config.yaml
vocab_size: 32000
norm: "rmsnorm"
rope_fraction: 1.0
init_std_qkv: 0.0356
doc_mask: true
max_steps: 5272
Each number is 500 + 25 x the weight over its row's rms, rounded and kept within 0 to 999. Layers, rows and columns count from 0. Numbers have three digits each. The size before them is the row's rms in percent of the matrix's.

# down: layer 8 MLP down (transposed), 640x320, rms 0.0793, rows 569-579, columns 80-159
# gate: layer 8 MLP gate, 640x320, rms 0.0812, rows 570-580, columns 80-159
# up: layer 8 MLP up, 640x320, rms 0.0833, rows 570-580, columns 80-159
down569 103:477491490518516513529548477518519512538481510485465510520490495515474461522492543516522517481542486465509453517492479487496489464517501448506513471528569516459490523484512496461514536498495492483507535511520478499505494478495491487461469474
gate570 102:493472505499504513527458517552477521503513495493460506467482534547499535489488552495483472517502486517511486478492504447485471491516513548496480489527515513524518487487520481506473505491509486458535510509479557466478498526491473494522488475
up570 097:485486488478508535497503508527471494486486513480504492460512492500474466496519509456504535541510517508494527529535496530522482485486478500448506499537468525518506515461480519497532506487497508503512524521490501487550484493494508538543501514
down570 100:495465471491525528503510512476518505465472513504507466510506497486502512458512494491503543509506571535501496488471393487547538492504472511499487503489518509475518465480502463468436521472470499490554548489494497497503529534506517513489521495
gate571 093:503494484493540469504475508495552490480499493527496497491522479494486521532465518481499481469483540501476476576505514480510533485515501532476443488504475489552477521477499493509465538468514487502514511485501520514496499534537513479473523478
up571 088:496530512509507506498535510478534458470497506509510496475522499523464483495477530493505504529491508485486472518489528530502497517496514470510462526533478540509431518540502506437473458529471490519462492527485504539482488504537520491545500465
down571 092:486498523526512494492519476495526488495466505520550475480484528472468533485503514508509471457521518515524515503519531545514514489511513464477570545477528489528523510510500475503505499500528500501500490524497520479528548498476534463507483473
gate572 091:531485450488501565463468535542475478515487511499502485503483483498576500512480494520497545506494469500508496516512494493475502507479474502499517481476491505503474531509490532450502510522493503480484495458501516496519462476512466511462502507
up572 093:512523484519482519473459526456507482465469469500521480510517503514442475508488496457499523508498530506492561458494496518487510536490517494518449444500485532517521470450505480467519504498486479506462455496485531523489529493525464511487482476
down572 092:491467504500497500512479507525542479527521525521484514500514471516494515483491511484510509504529488449516496520480435494496468546489475438507532502527508492451498484448483511508537528503478524502507509501513476474536486504470517565498530455
gate573 093:495499505500443556550535478538501438469493504511533500483452499530496524508486482518496486495556508467480493500531492506488526530486509493485518485519502489527491570528520495496451504489511481517471547500498510514490474517512505475485489481
up573 089:456501509481466483488546472496496465487511510525503464560475517488508492526515487484512469544466509462485520489542470522522485498489566518485486468485483480514512507515490498509463503495503443530498524555517481531495544498537477522467465488
down573 093:488517513471478446473487525483536531502529502484496504512509500493501472482515540498520531472534516503470537511493472548500536467489542514457485519460459515503489543501492502515509524494474522488501520542468483501481448539535488494486535542
gate574 104:467507500470515507517498514506502477503538529496488443502499512472530510456492495514491522537498533536471483518472493486469474448502513473457495488490521493494483492483515462517504490526526487508474452538495521505548514456477509516493508524
up574 099:520477485473501494477509500494504515439512478487478526469541523461490498525481455515491471522504505551508548522475472450490507544523451488501500463499542520513517450542525501492467519460551495510517499509489531507462540513491522529492499496
down574 103:503537530485535480538493502493511518508523521478435454459547502515513488545503533461477498506503511457525484508483519526491476496469534571539459490502523493492528531463514505482515558471481498523487526520507447508455486484514504513499530450
gate575 099:496467527493523512494527474515520480449513546492513489479510447532497484520499524469434478523481499508518513501508505493504501498463503526467488474506456526494509535517501527478504524481519521505487513547492490518503492515513484532498472507
up575 100:520478495491489466517519483465508491511498477502527524513513479522525467482472504529536518469514448515464518501496491488491484496530445498487506477480491502497486480533504479550451503460492543457516476519531508485490487495569512472467526522
down575 103:493476486536483500467511496512514546492513490502533500555473494508494528482534490527549478514501478489518528478495473507453460520532528518482468522460533506465478506472484508505492494502501528504536481477558518534481500471499511506488529470
gate576 119:496425525493492513492514492504480559452480488491496524507448514451504516529471529478517522541467520501512485548490466458460479513501492523507532545498480517472494483488512481470524513506505479530513479483502454496495501504510482536532495518
up576 110:517550517512486516498498550499504460516542515521508523483510539502492529451494500563507491528510486543493507464469530506501480504537491500492497441526515502505485504505496447500470497531524458488508474518515545571493523504494460501525493468
down576 109:517496521499504513487502563514443512514503520505510491544499462534540499464523554515513499489482474497531510502494544490501499495521489507504452509515493495477479491469480485477469542558507485476526493483504497493475505546473496512484492510
gate577 097:518505481523453510499521543472511509494503494447490490511519498479499485464503522517514501551466467496494507559470514458478498518488484500516461504477508455531474518523477539486484477480463503523487429454515520474532543514532477558483509451
up577 095:512439500491476494504520511532515513475526483512484505492443469468514494505489461490476467482544497540511478521498502496514520492506495480505503483507512475501513508490533483497518475522480502512483463482501472471452470502516521515468440525
down577 097:496477455497521482456471494510515531519530492499507534487494475505501508500461508472494503493474457493480522535476493491529477481488490499468497528572496493537490501505481526491490504498491515511525504525513462500532468499493456466531514515
gate578 089:502477511515490511512474524530505515512500469479498492492501489500500488516530462510540526528487512477484492475526443505509515499484442512496483477496485517597477482522480473476546476521493518523495465474497518449554482509487505494485486488
up578 090:489527543485553461488498523448496513543565466526513538526517477468553515532443513465520471484510523459488485466483457494494547442489502480530504507525555483474459451497503491480524500492502524531521483528502524476501467498546485467488497506
down578 090:548475482475507505518492496515500506469529461474479476518530517513484468501477519498472485476482479486494482547497502457502467499492515512496468494492445511504519490477519472520476454517528465522521478428480496493510527488472508517485510526
gate579 100:499427532474506525513493545527494515496478496536441499506507475513472502497508493466454521528467501537484520516485461476462516530471511496475484542488519497476557527480439522486491522542501500501477497546505505506493498445520541491487478497
up579 110:487497508517511496505515499503513515516465512497463502510489489472532515494482485511526551533503497522502550490465464514447493491463512493539487526493510501515486510491477465525470510497525474483534466527543539464468489495519522458465508494
down579 108:568494479494489497512505431460504509535512447464485493491543500510507503474505529507541489456515523487473490485486488507481483461527537482511495506514463467506479497497497474533490478502484512510544483484451472474498486475501567462477501532
gate580 097:510526516562485506516483477514501503484474526483475510484481512518482540543490479502493464514531512544502460537472535477472553529447485513544460501515470484488557511465523509522540541488485493515491512533476470521486462506545515509503551475
up580 093:495499524538486508537507517489504444488502554522482504516571498478513501547472562465541491486475495456527525535511528508505534539501497524490482488558504491548456468485474530514509517505447529497510492506474485505489519506486528451502498507